config.yaml
num_key_value_heads: 5
attn_scale: 0.125
init_std_qkv: 0.0239
lr_head: 0.00696
train_tokens: 749500000
Each number is 500 + 50 x the weight over its row's rms, rounded and kept within 0 to 999. Layers, rows and columns count from 0. Numbers have three digits each. The size before them is the row's rms in percent of the matrix's.

# q: layer 5 attention query, 320x320, rms 0.113, rows 244-319, columns 224-255
# k: layer 5 attention key, 320x320, rms 0.118, rows 244-319, columns 224-255
# v: layer 5 attention value, 320x320, rms 0.116, rows 192-295, columns 224-255
# o: layer 5 attention output (transposed), 320x320, rms 0.0998, rows 192-295, columns 224-255
q244 094:538507490556542485540490554574422406465456482501441620490505463599494483453503546444465502471426
k244 096:552459521547510474543486495508423470548481517529432541407479541579496509469512491530470532485479
q245 098:546463494574484467483484532496424594491494510496499468373544534461490463484448491551476475567478
k245 100:590502487556419480479491455479366505428516465520493440451502521476447425497530481443505484458456
q246 100:513484447528463539577497451523422545393527520489471485446483450486506482455493434489520456542633
k246 103:561500414575500482548503476599550477393485414572521491460448559359460507485459497568500527564504
q247 099:469555483486515483563535545420410468648491455463515454477468568530501610498378544429515557531559
k247 100:470532478452527501496497539511455454496535454460464504447478500444611536436546518394503510388483
q248 105:429478532547501464525472525425445480393556505520467519488396502548501507482505569526472433512489
k248 100:476495545586428436510513547520494473392588538535493522422410486585498381461574554431521477456490
q249 099:599475539504477567534421485533427446421573628547446581483496565526502475391505430456560537453487
k249 100:489573529554534551546473502440436520462572531544408526536458475522515473401456529457541513417501
q250 098:473411506479487575543482512572640464466439505497404486471458462519466566492510498514565487455527
k250 092:516533555532473468520471447505453472467503426462460469516503419460425491527564544400581534398563
q251 095:499394548542498491595483474534494519519576442478494552522514512409468515426491489528515465519556
k251 095:430443522502447511522479429531474565475463334467475551549478459479524447532584411444557498540517
q252 092:450469472480532543552480453549441491447580525526552576451544592448521590580495525580556481432454
k252 100:412449434503434475493453523484504489506513445572541532429474503479468534573506551522458407451469
q253 096:527496458429482560481529466437573570430495529423511446512507531428494476506490481513583468536498
k253 103:577539526471469508494565538495507560490446509465525454569499583537483443452512506457415456519502
q254 098:465485505531556463506438400493509581538523543476567437481508533520452415448502488642417484478535
k254 095:488463507516509469517358442534523544526513527500439567462482422456449525484495458548481460539488
q255 097:481506518489482546536403522410460448498455644540516533632448439508487467479563454493503505524476
k255 097:497516590532579487376536603515446502574507554514422532479554512539558464480578465561595435528473
v192 116:522454491568524505622508627505546556527501423459506457524506512455474540465428440509568606520565
o192 106:492487538523496446604503454485526459472446487441464515437453446501583551401517505457540514494442
v193 101:510586538469493523417479482442561423492546458447526575553538488493533514393540580435533546505549
o193 103:518496430588587544500466493440500519567440546420483540499470511471518484464408452486518538565521
v194 103:468540607491558475436475463477525484545450471538473479399474517532404491533486591441520541515426
o194 099:355484461624501592465580486488519567509451487487555513465506550483573450459442548509507567543510
v195 108:537553453550526524568496465496444526465412488496468479442485505468448395514503498488571419559600
o195 102:450559527496501475448438485593513463447463570559461481562393496442526464528505487553510498480503
v196 110:522513469492542468421409507466483482535484507511414445444474553535436493517465545454454520538542
o196 101:524526552411520474509478439458534590538522556501407551521587526485505558570496448537484511551431
v197 112:469530430502536388506527497529564461539489593461509536573509459552531429578509568535476433541418
o197 104:479439491524403523533595598492477427519485455508502567454477480529492485437521483444644486423505
v198 105:553472449461479556564422478448458554494518505452564523429494494503494497462412528493529470525573
o198 105:431558459492540460419456570530482418504493513499439602472431504444379478485436436507539562396469
v199 113:511461452572502534513423629423457434493484545486505473517396561536464433516430481514586501316491
o199 109:478533597541515561497489472497497443421544478518523526465507451555508436552442560484470531445532
v200 110:499494535516495575364598522532450500535588532442372536539543490506544396485590526467572435609427
o200 106:489452509481480526690467462551575425473554535520461561508504430513488551487448509535540570489435
v201 103:506534432510459583462483582566477469487445554499530507567580530441445446486473445479569346550495
o201 099:463398460512459373570521436603450529444438547537414475505523465586515530465500476439423534498443
v202 109:496438438529503424411546505604405587513507525420537513530443486562573507447538514535571510568482
o202 107:498505541436465549522540503472484448541527565434596503502494562453471527517534517423422578470526
v203 106:556497557556397484556467506484494546437412469461528436510487449466517406463447523457512530497538
o203 099:492455549476542455488447458470408487431422479481544527547483562472479582524534569551509607499517
v204 095:457488525410488582481412470531442494473481522506486536476411526478461563574593553438450530493516
o204 098:548507516540599502586545479598537522470476476459523404575507451483601386447489507504437522576583
v205 109:496556508508496537487482558568470486513429520505470468556429464575583431549601583515512531550439
o205 098:496537513526526540432622574441442490536479400494459507601455458534397527454445490464509519502479
v206 111:477575503503563507472488494479527444546488497523430548511544470540495564505468507467522531635490
o206 107:514429628590474434476476494468524546593505486471560489491403338480494557479472470438479583434548
v207 108:487469507506531517404472454434500582490445413428591443555490471496526535517503593483458560518478
o207 105:497464459583488472455445512500475450477547485544488560464519551415597405437557358421385439485497
v208 104:493470529470453499569512516551554518496486500470514443513416613527526437476489371474506459519567
o208 105:550506474544591460539524486404456562588465531478485397470488517541459486537513498446573455487514
v209 101:556545498502478487492549549557561400480493492457510561487450414468403531488584490511475527539435
o209 098:457519415492484493519547482374530570612501528565381487447407462429588568527495472400506603503481
v210 116:460446543519463579501495613545573519439540577502548454570523568478470446438532352465484532484494
o210 105:503531437543603445415562472505556478514509494561536471503505463539555531570480550454505466524441
v211 106:474452442464591415457478499453605459494486530504459487450488516442560519495513500524500430499532
o211 100:449449502583476485463561505487513569577574537471427441559561508468535501438567410528432443468440
v212 114:487532572452593474502546544431535427541541513416409478428500503537491516506436551535505428525531
o212 106:437487506536557525467471542587561591525520573491435473570512433481541432515504520481426496563512
v213 109:501475483581509463536583490479454508426498562539487436564489542460547449533499484513476518501492
o213 105:575541480509509443510468485569594496470452475517548633457587401549501492460473537449516537600403
v214 104:537505496488389510430515550474456511463467439550532503478439465480514493568637491550553483468461
o214 101:510516502455558401522504488466537519412421490440476506495547498616467458501555505435463462461539
v215 102:531537524527492504407544536394387488537452556551627566473530525504525533539395471550558459555422
o215 101:485511550472480479541484577577418537446486497455462536517435494434525490448487541547400498498512
v216 103:459434537450544574538580437542533392444482505539510465505585424568397466510479484579578534484555
o216 101:453483538515404397434407593500487523437459505492561507533530489454516441494681447421486439508531
v217 102:558587383526463492475485490569515543474452468572515520565578510514499532514430470511496553459568
o217 101:501566568592515418459475450535451468552540482498496519486454431580485467418480489598506550423561
v218 109:447444552479556530464482551562508585389577540560491467533576497401510491611553557503482432490498
o218 105:442484528525509525446518509480532512508439547515567467574465539564529567568562454408528522494482
v219 102:431443474502492497553496490522631417609625456514490428526543526560463606562503516600491458551490
o219 101:463424495555508477473503562535483515523449516448535535528385560550464431496487550390457558497433
v220 102:491534435470543445465370517421592608480550416460497506486417443460488438568478547516469483474471
o220 103:488440519576578478512569570438462527469493581527422607422524410486473572484531512462524448491512
v221 101:469469466514508458465447449502482519485562534417484468400488485525532506481550491436646502513486
o221 098:450551584549461481531593444554503502450537532480426527539484569474447504479377531494513502525588
v222 112:481518423482483523490548474390484587526517490509476472576423474609587437495441463487463512469438
o222 103:473597494516486459404445406523502522421506517465602473470532484514573499468605409535453580461515
v223 113:504504435493517463547383535439561525434422442614501525442503523541563476452510480441523580342496
o223 106:450479533504494533441521427556472564591443487527612469497543479458500469564560386569572518550489
v224 103:478515504552491562486439582490464507522516490496490473521598457505485515456568498485491497487495
o224 104:529442524573518564497533481502496444449584461588573451469464378469493493527548506513511466436436
v225 108:528459500542537486437453536555604448486498514489581480499534568443492490505465470397483525430513
o225 105:521520516587515571574460563405443488534457578534511517476485452485573581494448524383450460579570
v226 100:470501476498454577556450434503546481588424522500442472564493410444527548522519447455481418430461
o226 097:588487488480513435501545501552544559508495436583514468534518491488493542491510502502472526479469
v227 106:441509483481588389527469541481497505463508538552530472467559603476499434467462534592521469449457
o227 103:444507522421531516442511602478423501502478429475396438500507455551563511444477508513549462476446
v228 106:399461613538490519626430485496511520444539444513553579506502515444522508574533496507440419521501
o228 104:564486392508484535424509539542489518514502473461485487368497452513505449491492458495510513582461
v229 104:433468448468493437444513426476491497451517501470381494529622551470550523601520590459506527523465
o229 104:512571570510532518413498451491439443372500540518463556488485577425547516515386487627535427521430
v230 101:576545492526501518523494530518438503519519617448578525447551521460525382510531489564441402533490
o230 097:436456528529493463484556455477492485544544522560492548576498500554521439432521527431559472462525
v231 102:466443534468509506420539596569633602526519503491448499534532455572538498463420536543434432493514
o231 103:469479648495558514518527433490503555519511461497620486464474462544574612427462487482488422488566
v232 107:586562540529462531510502404527471529447499455491474563502599478451599467531453527472602500444468
o232 105:475490471559462524450488521459503491459589426484603363336439495563479537546457536397525485486504
v233 107:485555491459610456503467648532447554615501515570478472476534481457480462504453462449494482575463
o233 104:581479516485505544516546484476446553492525583497616466501577422471474464501682474490531506576481
v234 111:476456517451529476475506503501477512491486490463469519465505523566511501546460484369515533539536
o234 107:615499477425549553410451445472528495452587436514470479506461470580587508537499478501484432489476
v235 106:504432426480474456469461468517570460458510556457523533401541534455453501561568427574558501429508
o235 102:499581516526543501457533576613468483549580593367422444445515425569514534475535555453510525598583
v236 107:541535549493488497496494516442438537591454584562476537494440491496469482523548516462558485523551
o236 101:618488510472425505532482534572614643486496467427578514483516446463486593364444530561528526468559
v237 103:448510469447395558491458543600534515476455596463533416410441501458582519509500455455446571353451
o237 102:493480577513403482486517465435527485535493478529569473460525462384525485439519475457580429472517
v238 108:521529557514545525569493522476487490463450458413484486422514504589483534455475527438504513364473
o238 103:435399554463502573558572497481409505487568429553432590491478525514501611537500504653527558521472
v239 111:439511485421484397427472491565466528468541532418477414456486524520538486552424509516477549584558
o239 104:583609538498412581457562496433484496544542470521505453543467477494519506468532517557597568458458
v240 110:472484471487466520520587460445465471447566552453574467582486501553457481476527528475459479560465
o240 105:440518513471518487459407468544478482513493616540418539397561598511456455433527553445594444467435
v241 110:488480482603465589474435528514553540534449414460555560592571550538521485608516444582500510476558
o241 101:543462517432515424521449482493472490384601546538431492474533562520521512417409480527521503467524
v242 107:563474530517442613516523463424502521517503536477462510499514455536530502421437598437461512545463
o242 101:542537515378528407506397431587481478517528439543421581451543416459417387480556505559446532494548
v243 101:531404406456442440503486543562461506440453478489449563515455445395533518434528495598447525438541
o243 096:505582635501510626473451466519565437497525496459540496506586490522508533518477524493507517580520
v244 104:398452475487497504575501537517468506519494560472466451423516543484478448507483487492411486503493
o244 104:502582464476399432427529524620471487566547446633566542485428552479493563553486414417501607633483
v245 104:478564505486415476471565401500520443498424551550480567469453504412516450564499548504522507477451
o245 100:411584453519492529572635508583550525529561429530449563473561527587438619480523441441401521416540
v246 110:471550550403598548545419542522567465542585577504479412477487438508485465416460597463416436500464
o246 105:464503531562526486609522502488459468484546438520459582555528511452425498473555437459519451568525
v247 112:472496494471548542494559544515562562476511493532543568487498487470499484436510516451476547515497
o247 105:435451494521535533469484467561581462474432480426546489436505395508486510488461522443573495567440
v248 106:377510496577482494576428406445511511527459587468458463489480512551528500466447459548393616473469
o248 100:563543502518469588393529487560491515505544496539508602471538524565467529441528461555563502559511
v249 113:412525531543390507503501497469511454486446519609527503570487445545502556465453537503469563601470
o249 109:498535560413523435512516481581570527573552544466517487540535463634510474568540579577449434469481
v250 097:476494525495477504518525524515533597460538476439513525471487513525448538528562520530445631379514
o250 095:439539435507457527590468458387527475506500542502535591553521511465427400541469463529444443506429
v251 105:417492522584524518577560561590487468512490551454465500449556505431518491427505389507462609427472
o251 102:471562526460469462436482542523570470535545519488455428437508435541486502534440538446534560486528
v252 106:535474553497442458416431575499520516555563456505524501464443498408479503454416539548569577566478
o252 099:453450495474555464538520589463542570437402591439573493385529501543420545478378426547526462456476
v253 105:556447438529558475408444499468542395451539516524535556522479411474514454490520427520506543513469
o253 099:535546512510526469524584532526567533534521498521443594511515451562532568598517482456476503503575
v254 111:398467572488505535446461431473479549497417463389549430531500490486501417504471455509525511543541
o254 105:510516414460587511527508551490525524480491588520473488463514492559499458460535595502563397530454
v255 105:485484491536459406469578456481443387495458415469509472522476459536460593455531492579475496454490
o255 107:472459469570476525470532469569439536462490467521524558477498595414469505534459522488541534482439
q256 095:554503513606504443522470455617562503555513551445448591528394512566450503536509507554508487425477
k256 095:543549481525513556435519482555529445471575534491491487480606414606552441469523452614476468495456
q257 086:481542580525428564509505513532461525465506500545379466513507540466452539533484549421549486490486
k257 087:447667453516494552518572529647595545499411537514454502462490518562463477549494530495475434483539
q258 092:468500458583522434447495517523493509520384519486530476536536427490555477440516536566552495505400
k258 093:495484532434467376472434484549421570501499484498481490428573522418488512452494503533423463551397
q259 089:456508510499496507489541594511402607500453503495540451467548536485490558482558559409439452398477
k259 091:460421578477561470569495560500567538472437564496479414477510445488548461496510551415491421511484
q260 092:500447403567509435580510500483475511554589508410556483555523500472460573520513536471521523596477
k260 090:444431501501457495502433413535449608541514466480579473603578501558494545495436492535491481463531
q261 089:458434572464418371548486495471504487565439468458513484473495433500575491555597497500534508537506
k261 088:526461516504445445489442505477584467417536534414596466456483536491544487501445544460438445479556
q262 090:540441510520560463552443515474527448462466491485414498531580536587509516532550465569610491503484
k262 091:498553493523446493459502473448495526567470541434535556541422560521455473569559493561519483545509
q263 095:511496519568497525463530441460525490465473512535456515461410520528478512516465462457516495549579
k263 094:529516486497550568395476548494460503477440438511493468531522479493504504426486503457441473497494
q264 095:479590485489532529495444523519511584457477457495521496536515469486519545437523456451498485522579
k264 089:447578491429484457516435498492499530582425453518442484498435543447463643432473457448503608543470
q265 089:502517463594449514449570505433468448614434531399611551479513513497567585507398360479515555491416
k265 089:494494459453511531461458500463473555510558396463443453579492490479404529550472471587485550461479
q266 097:472495469488563410429414562450476448484526586537418531469570450571469489511448564477452581520555
k266 090:471430490516493524462427485553520414448572458562517518401505565551417462556449464508484547493490
q267 088:494463512528596500363500472566480520511514482512534491421481497511465527488456656517488482478536
k267 091:460386464464508432375555406472483486471514416535409557446479517518498464504486604522388437488582
q268 099:416545571494457544468532470449561466535469541374446548432429478505493436488478525486506502498520
k268 092:548548451502504526554525469470580425451543463428531551462447548472487404593509480576493525586612
q269 090:427463501405543496541497551517535564494574448600427486469583484565504536472518525469437419504547
k269 090:480420551504582534455492469518594465563605485498468498594467480575488476412476468537437582526493
q270 097:501533492425431454475584383476531506474476539525511479459412528529481501561516496495414496480532
k270 093:513488500474435550475540499439501466446389473590550393497513461522463447471556503565568408525469
q271 093:540388521536516597452481486509528545528538428498495533504531440420367459457480493517531450499493
k271 091:536524541443440525484551449573443477482423522472589556515491506536428532536424551451489536554540
q272 097:507437446509466486483448509451464448453478460444461492576494613533469507429529559534524394533492
k272 090:542438459586480553458471472576527566427584450520426377458490465493329485460540516494539525591528
q273 092:547514497441399471491398499497426501590523517514440622421561505500479499484472509556460535530466
k273 090:467462438570502493503461441450552489497594501577447488543531556472488499545458518601517466486480
q274 093:478529456465487587482373537501507489554541527484458455509499485582565570491464473479516477557521
k274 095:465465505518414584488491474467541496557524503487455495498618541661423578558535462497525508567434
q275 089:483494562454519559478499483600600506420474521505495490453414504553624485480521547518445513547445
k275 089:446472498484438446557437397483556515391577437511420435468478540454465542447474606403505502549475
q276 097:480506537488550511514578434397447638516506472515460443511485552454440438463496563474536470525539
k276 093:375619476429561522552491511384485587547502511478499483539540536445421524439535564496527514573464
q277 095:491531483458541442402458504554464440509555427468538503494472493478538403509468506491548544483562
k277 092:474430480397447433435453462557509395487500509508569574467602556452519495436498554454565560537420
q278 091:432542546510515485513522432473507542513480500462518416578481533528538518426423473472427537519546
k278 088:539485408480607473484526476581588453488515463399542512553452469471551506550587504508452509538502
q279 091:610407478478466547426473558553482560448455451422487456516526485490598568542378577558405515539465
k279 094:530451500478485454526438431563487519550524536439483407509515499541454515471460524506496577457463
q280 092:473504487509477451532580486613528528485555462446468482415467545498513524495502588607480505394525
k280 090:413518357504544542481433533481437417592513518449553461597555435605533431492522437457507549492564
q281 091:494504460494582515529499437471510575465498572403503516450620548493524432419571508476462532559483
k281 090:406471534484550525513513510486536475481534571348462546551525416479461433434574538341515499442568
q282 090:510380558417518471506518526493546486592528440480529521479472499531407491518385589479562473551449
k282 089:599457482485489440504518510402432612502439479391526495461518497548464528537497566489538501476581
q283 090:512546478502551451491532505445493513416473432496547467448398454549499492449557541527446551537541
k283 089:427533562496461464519455515571456465487511532457567418424382440504475512572558507503464534466509
q284 095:516526438410564503486492467469473567553509521491475606537434361519514577488429448497561591476596
k284 093:495439452450608527532542471469560526486526529494511610514575427500503535525437449473515492389587
q285 093:472471530476468438543474513571545540503463528555495517470422363539498513482515528503522583530587
k285 093:569507507510594448489434428579551568457471444380445535635489460495497474461627507545475533461503
q286 090:483498516536518509451492403575542507470506435453491521517558501485497537542518456411494513552513
k286 087:536568546556537466444557424538552509570492452428547512508521478512581540544404533446474550516423
q287 094:460470540508509477558542454532534557497628538484474447394477382604480485490404601555491561395447
k287 090:561508477523472520448480472538487434530524497449571477621490457563555512616463478500453653478394
q288 091:496526506480462577547591441409483492536508447526494534526536575497564569512462441478505524581560
k288 088:481487497513533539469595437385492499524494499514532481523557524460560519530468510545466483505559
q289 090:450520420517578461542434484513503459491594524522453526543604431571543570533426596524529408419473
k289 087:587475458382556565584435486506459531438470536505501537524448464533479472537461529495418502511559
q290 091:516587468552588539429536474484541478533585411518576483512543387562563536514512486478494447501549
k290 090:509503515415513499483493504471373484461423393387508450449571586558465550563501446543436544626537
q291 090:498432445519444493544523500448437406529443494492484494522568494511435426509445478545529457561450
k291 086:485518541572463537545463546505474372487509515491491442547547571361474532588438515508518517541590
q292 091:468553509517508592500547524506387490464472456506478455586456452492522406541571502577510535479571
k292 086:477396495471525493478512510606475439514481491532450363447547481503566409504482533538585509502519
q293 096:566532435568583526546558430580478501544593400524475490477542493525458473491571475429474514492537
k293 089:485527522512500475508454509492439479476373484519519479556481410523532593564496540400611474479499
q294 093:491452480558471570400526526491486550443404535373588503455403512484551531648511482468476487445440
k294 093:529361576521570505455526457557480496485523583449577526466499466549466477566454537497486487509466
q295 090:538438555477558510538577504547491415578586487530537432583485436477518498478508449509409477559475
k295 089:592452510452516489528502529514500529485625502583392485461485574573572506519508519496430480563393
q296 094:481495560483537438422478471462563474522533533335502488471530490378512510508447458498596496519522
k296 093:456542498522555487489468489530469441463423492490468541437524506424549472440505430494472517548516
q297 089:536548463443454395587537481582619515486531467499450579514526544501454525563506601519461526502572
k297 090:468501483437519579452487482464505469522426506429457515600538455562488501502506507513547506533483
q298 094:575525535566538597526498581434465455491429542475455479533538506436456552329428562543520498497484
k298 088:467479493535506499459494520511399550424491473525578491561584512484528568495475571581565436500477
q299 098:472517457548552550432520409551494440494510476510529577417451463432504474438491579527467550568549
k299 094:448455437447491564546508537586533487432444451508376447451501468525489500550502549487437494483503
q300 101:391510540535471511485530640531423622475573446487473527505530442412526488542482530514491454541550
k300 095:408566502488458436531446516490525494548535442517461490507529525426518462517541475486401515488579
q301 089:432501493465551514482488500521537551481464462441504555444458540460536497472484504518502526502470
k301 090:563450512571467629464561492549436496464453366543465532465558610458531502491537456450509476422428
q302 095:436481462533477460434561489424422476455591516565491535586484476430464412453515474536554538562485
k302 088:465549474543424507535579569526490452490530470440543535476444504478480530473569442470538506473547
q303 093:481445529468524519591481524517376393432541579530432506489470575536561538597503470532515496438470
k303 093:357471472428484482517449456433508467470573460469577470516470423555459532507515537520503432528488
q304 090:569452501464550405611494554524538522502440576503436454560579439512451451506547475498467557584513
k304 088:510505449489456510525585489497504449459525440477492499500444447491493442517554373485470474524494
q305 093:486484547551479470508486502388533418546520485494372429586384454516498526406487498498473425576469
k305 089:463510601513538581421495544539593520404528475553461594535475456566534597539507470521483461454553
q306 094:456485396369491493503602554423513616482632530468388476553553497509485495444450580515395441425536
k306 090:499490537399427570528550519478555502442586522521468574620574433632558468468497502495476498430603
q307 096:471442524461451420469510542464550524475493529519512446481418495443444430462527537551468587493537
k307 087:547464527402550448501587492480544466516415459569440462453576447544422553538522520471436413530509
q308 089:545441501577479504454554506477590566555553451462447487432542520559464518485512481528454458475461
k308 088:386512459479507457471458489441439416469505505527512581611519573541450514462457539479481492563511
q309 094:493357500554531499526558509475467473591496463502496475507548534445494436421518381476586511446500
k309 090:549446543553503585450447462471530460501478514575538522426494499606512498505511526507514501511554
q310 097:444589508473461442520529531468509534424489505510550550466518467380522402490509517526463457495559
k310 094:567572502497595486468518409464512495478461484515432460526495480526442469481501445512459500473577
q311 092:527563547479554605514530416519449488504519566509481459504564497490501508559490537493384446578590
k311 088:539449468502518542493499456482513524516500587588481523543593544497547492517429558577488496541575
q312 092:518517498475467446601500563525444629577539508461534529546514519435440431482474388473469372452559
k312 092:495489570528489590522482504534528622450507532578469490502536502495427523443464598526523496515452
q313 096:474554509528467524528503478499467493410526491493578477479472464505548562471552432478435607415444
k313 089:429545501479554521429554562477522518507553483478561531542531509487504577476562548535458515554539
q314 093:570516430537456530484444432497465444463407440501460545532474506488416494556518540572576427577423
k314 094:592392453589431493588465416501509506434530493451503640424451588491515529450379496519520540480518
q315 098:428521447585538553584542522494565580499514508505495543507517501541558518513427470540544502510485
k315 094:396498411456550595572502553503531538544513521464498478503521462590523594476554480500545498543535
q316 096:414603520533495538495519462463497559478633522490493501508540546535469459494582502498507564523423
k316 089:464490546490532519544526485518427515510537520512542434472466454546503415487467586469556460562543
q317 095:466417470509576547633576470531586591383454493498424491555480575479548525458534585523568491486471
k317 091:516567459561529553551485543555505622346495595511505429488477524552534543419511437541508470498506
q318 093:621429423549453471499505501517487532471551455525443597435446537546519555512537485458483425520499
k318 089:606400438530528505564567474533491544426470469519467543490511447443424532475535569468529453562556
q319 091:521491510445445518442568516553437448468555466554563526502428525544438515529482551554540436513583
k319 092:539551531503508556438467530557461495559464378525414502490500504498549569480453508529541386524492
v256 096:436430485409558490399451512532464501440561489534517428501527481514504510538462367567466525554496
o256 102:474473512605417564642539515438598503520495450444552498440516522520441510491455535382531495387546
v257 088:532518516394461496428538621472546485460577491559459437531445396571520461488595552547518529483513
o257 097:533449519568432536457440410541425567532441577516521494512490517413471400524508473428511500466466
v258 094:526479396500566529536531509470671559473596492483518544528641610441563492445540538527494507539448
o258 103:501491484497555433454572537537431469502519525517548477492484436556427497535493450417437518577587
v259 089:540538474562535369510567507496472575505459455455468535506473549411554511528533483533550451589430
o259 102:518514490521479508487359493471584461467485442559530509436515400397491553452422592515421547483474
v260 091:477548494563556548475546460431516496468497548522536564488549475465425426482422455542540462462534
o260 099:518497515456452561537549485479484486505487651479356566526392438515501468506524522450480587629512
v261 095:470444427604562452527493443458542520500521490468455466583548487558510444480490453543499495477527
o261 100:411605578400473537511514527579481566559453523553565432419441431413460591505464499470493531462568
v262 095:535510559546528468425507526506501482489517480424474483478569486486511494657552488503570520537466
o262 099:507432486538549511620424488562531565484491428449596500573490465488535431531459493588508508506561
v263 093:563498431480477542582498516434508550446446397570484482521536406448553525469535513408368524538459
o263 100:518464560508566542498580472606479492558519404547558487514501499458506441517449574562519488445504
v264 094:461560639630415570469528479468496500510559526463525497579556584524471452428420481587503514504529
o264 097:518475483526468495499537543406571498535496535573438439546414461466453562601544439319498597454540
v265 088:564473552485544519532503493445533547569579523523421574494375539393524504499482489530454480541498
o265 093:514570510521510625469527586524436493497429525484448542530586531546576440595443512433519458481485
v266 090:514447351600475493498537521574461424443428475463485478548505562516404477548529559410472600570526
o266 103:488548537485535558431477604445505545578541451468428408517482425573534498476521402419467519483520
v267 094:469440486574526449539481463429620438594545484456422596460528492454423520479516556428439458535448
o267 096:462532490582537491525539509527493551486354504418579393529387578473550570575541508460459578493607
v268 090:501395413572533516464514522570468506490411435441406469562413619517568528428557512455353474595589
o268 095:506528485475558502574454532483441509489563498496464481411489541568551425449567522492499484552503
v269 088:580511477469390474517476531530431481525425443440489518528509527477592519420407442491513569574562
o269 097:444521533564527497532486437490571545439496507551430464523471470462440435560518478524556563459400
v270 093:433502555438516565497471456531450539518504454550567501497403517509505421468538472479552571539620
o270 098:535453560452506457534507490544607507457546480488449453492533509533490429564498541479518454519415
v271 093:607509534478508525480530467433431607486499518394411543605517487451440505550555561538442477478528
o271 097:428578517522490463552446498487562476614607486585506540475482551497548467516535404463494513550428
v272 089:388497578547540468508600465624430550537494551480428494396528532521436515526531572474444466479484
o272 094:490413419485515491615440583438466532436471529387529508532466446499547487485467476452428542496431
v273 091:614529448567457480447525590489495528421481512540557451516446461530506493445502573545541491575529
o273 099:486506575429547540541494547519509471613553520415397505497491490498548569498497500565443524525547
v274 093:518506379526486571509446439474589541524516459362453470513535461552509530460496509503470531501489
o274 102:505498494469579511562484534455428500476515491503487497522441480543452432508488459481527534479573
v275 099:491428495533462480481523512465454609477501425552550514476492586546488486542457419489474526500525
o275 102:519542438467504483480411544614550403483361432498480490430546484439457524533651529549502479478523
v276 089:483538530446549508444641516448409526478511582473507445478519526478540493497562586490497577477497
o276 097:477425400526525519480496614378497498559444591472515456456463482555582576479463499459511505493511
v277 102:517496463498510451578530543476376574463433510529393472550402498491509502474543488406521546463521
o277 104:513449512491485489501462445530466356357588584535476524462479469512430466442473508618543461480484
v278 095:518490443458568514497574496638459509533502542573392534461477531482391484396598467545562500491497
o278 099:598450574446509523498457547436465492468544464464502474496466538498474470596450529494509453477469
v279 092:483518550505490604447422439463483539503459468483512481445554532432458430567597520604435467528451
o279 098:553481466491440391462544477521498556495472617537571478562445511516415500591447560538481540516463
v280 092:465466563493442523440620534563496514482489552534468539427544580484512467469500486486433524383494
o280 099:501511507555486467431468528600445435505476430499599464573507527471487474487526517510474576528472
v281 094:472424493433452465460476445471421566374494459538494550571493529450508538548427506569495554485508
o281 094:533493519588531536479598493581484487553468495517505577595555511477408489538557472472432455454539
v282 090:423537495524508507529498579596444535386503517445518512572514469578434576496524570468511510544477
o282 095:468410499412452399489387537413550549533482578537582605482531535501482451589537446488596499496518
v283 097:535564452505484541477475618481526409462477535570526498548497357475500369482447497579488536527500
o283 106:543449558437441456599491409509498567446540523474623451456491673519578546469517522514490445473453
v284 096:401524478480474518555542558531537468484512529450516506481456473559485518496531542522564487452435
o284 099:536588521500493508444528496528474429489517529585555544518578434424617474534428518465509487605585
v285 095:460539457530542588523515501525460494554491528501481421507457533404543447493559606563481452435529
o285 099:524545492579479422539388512421494538470539479528428579497604518520414481517522496507460480493541
v286 097:481489452551448465488464445470419448473540547565493501506493446467474472587496416532552495532492
o286 105:503547524478478523410550534571507508437453417479413450487520512424473566547511527486505518459495
v287 094:463510591500548510522447530411575555590470429524499518439455586568493434484474525545467503510544
o287 098:492493553542486443399538404513548530418494571472534520440451504577500602481599500437465479496538
v288 092:531549447531542466487499575560511438601594467479456468583564427468511419506474442519455429504490
o288 096:507535587477469524508467541431426508459545535470450484521475445566568536497526499462493575529560
v289 095:481491511475575467583476475494519507432505593514526560531572444448522483507413541592573456500529
o289 100:613511456421454497501516492420524458535510401380492502505492558479490465522451407510469567513455
v290 091:536519415488574496568362423426555494446496391553448421509492457477526578532453545462516572551562
o290 100:476529576505489512527545466533538526586513439434510533553428551485500485528518486552545425556554
v291 089:434471525540472451509556513532531486360546605525465444603482564529509450581483491526481475515492
o291 095:544557498445512639518502379463515549574457516554550486574571470471533500500530506497414477503429
v292 093:513565519489384412589519569487470533614429548496504463547474581425585503546440525514548415490536
o292 095:535515458434618518456487520449580454499546449506482459468592525473473479410590541465487524594493
v293 093:465523583515372518497512528473376476471585497484529508500492530506420544597477488481540524535482
o293 102:573496506453535478457523462571498606478503508635556587425385517489495454531628422521482522439481
v294 094:449527552518499479480452521361473469529458541523481576514517627526516435467498509462427518508573
o294 098:525547515539489531535459553439473517561545519476484517421430526446439483483559508481571473538444
v295 091:520519524521444533498575498475518511454529474514426459514490595436537474455533399450532546533511
o295 097:455512477521573448456475584464500456531548467397505532390467509502434477461524594430436390514571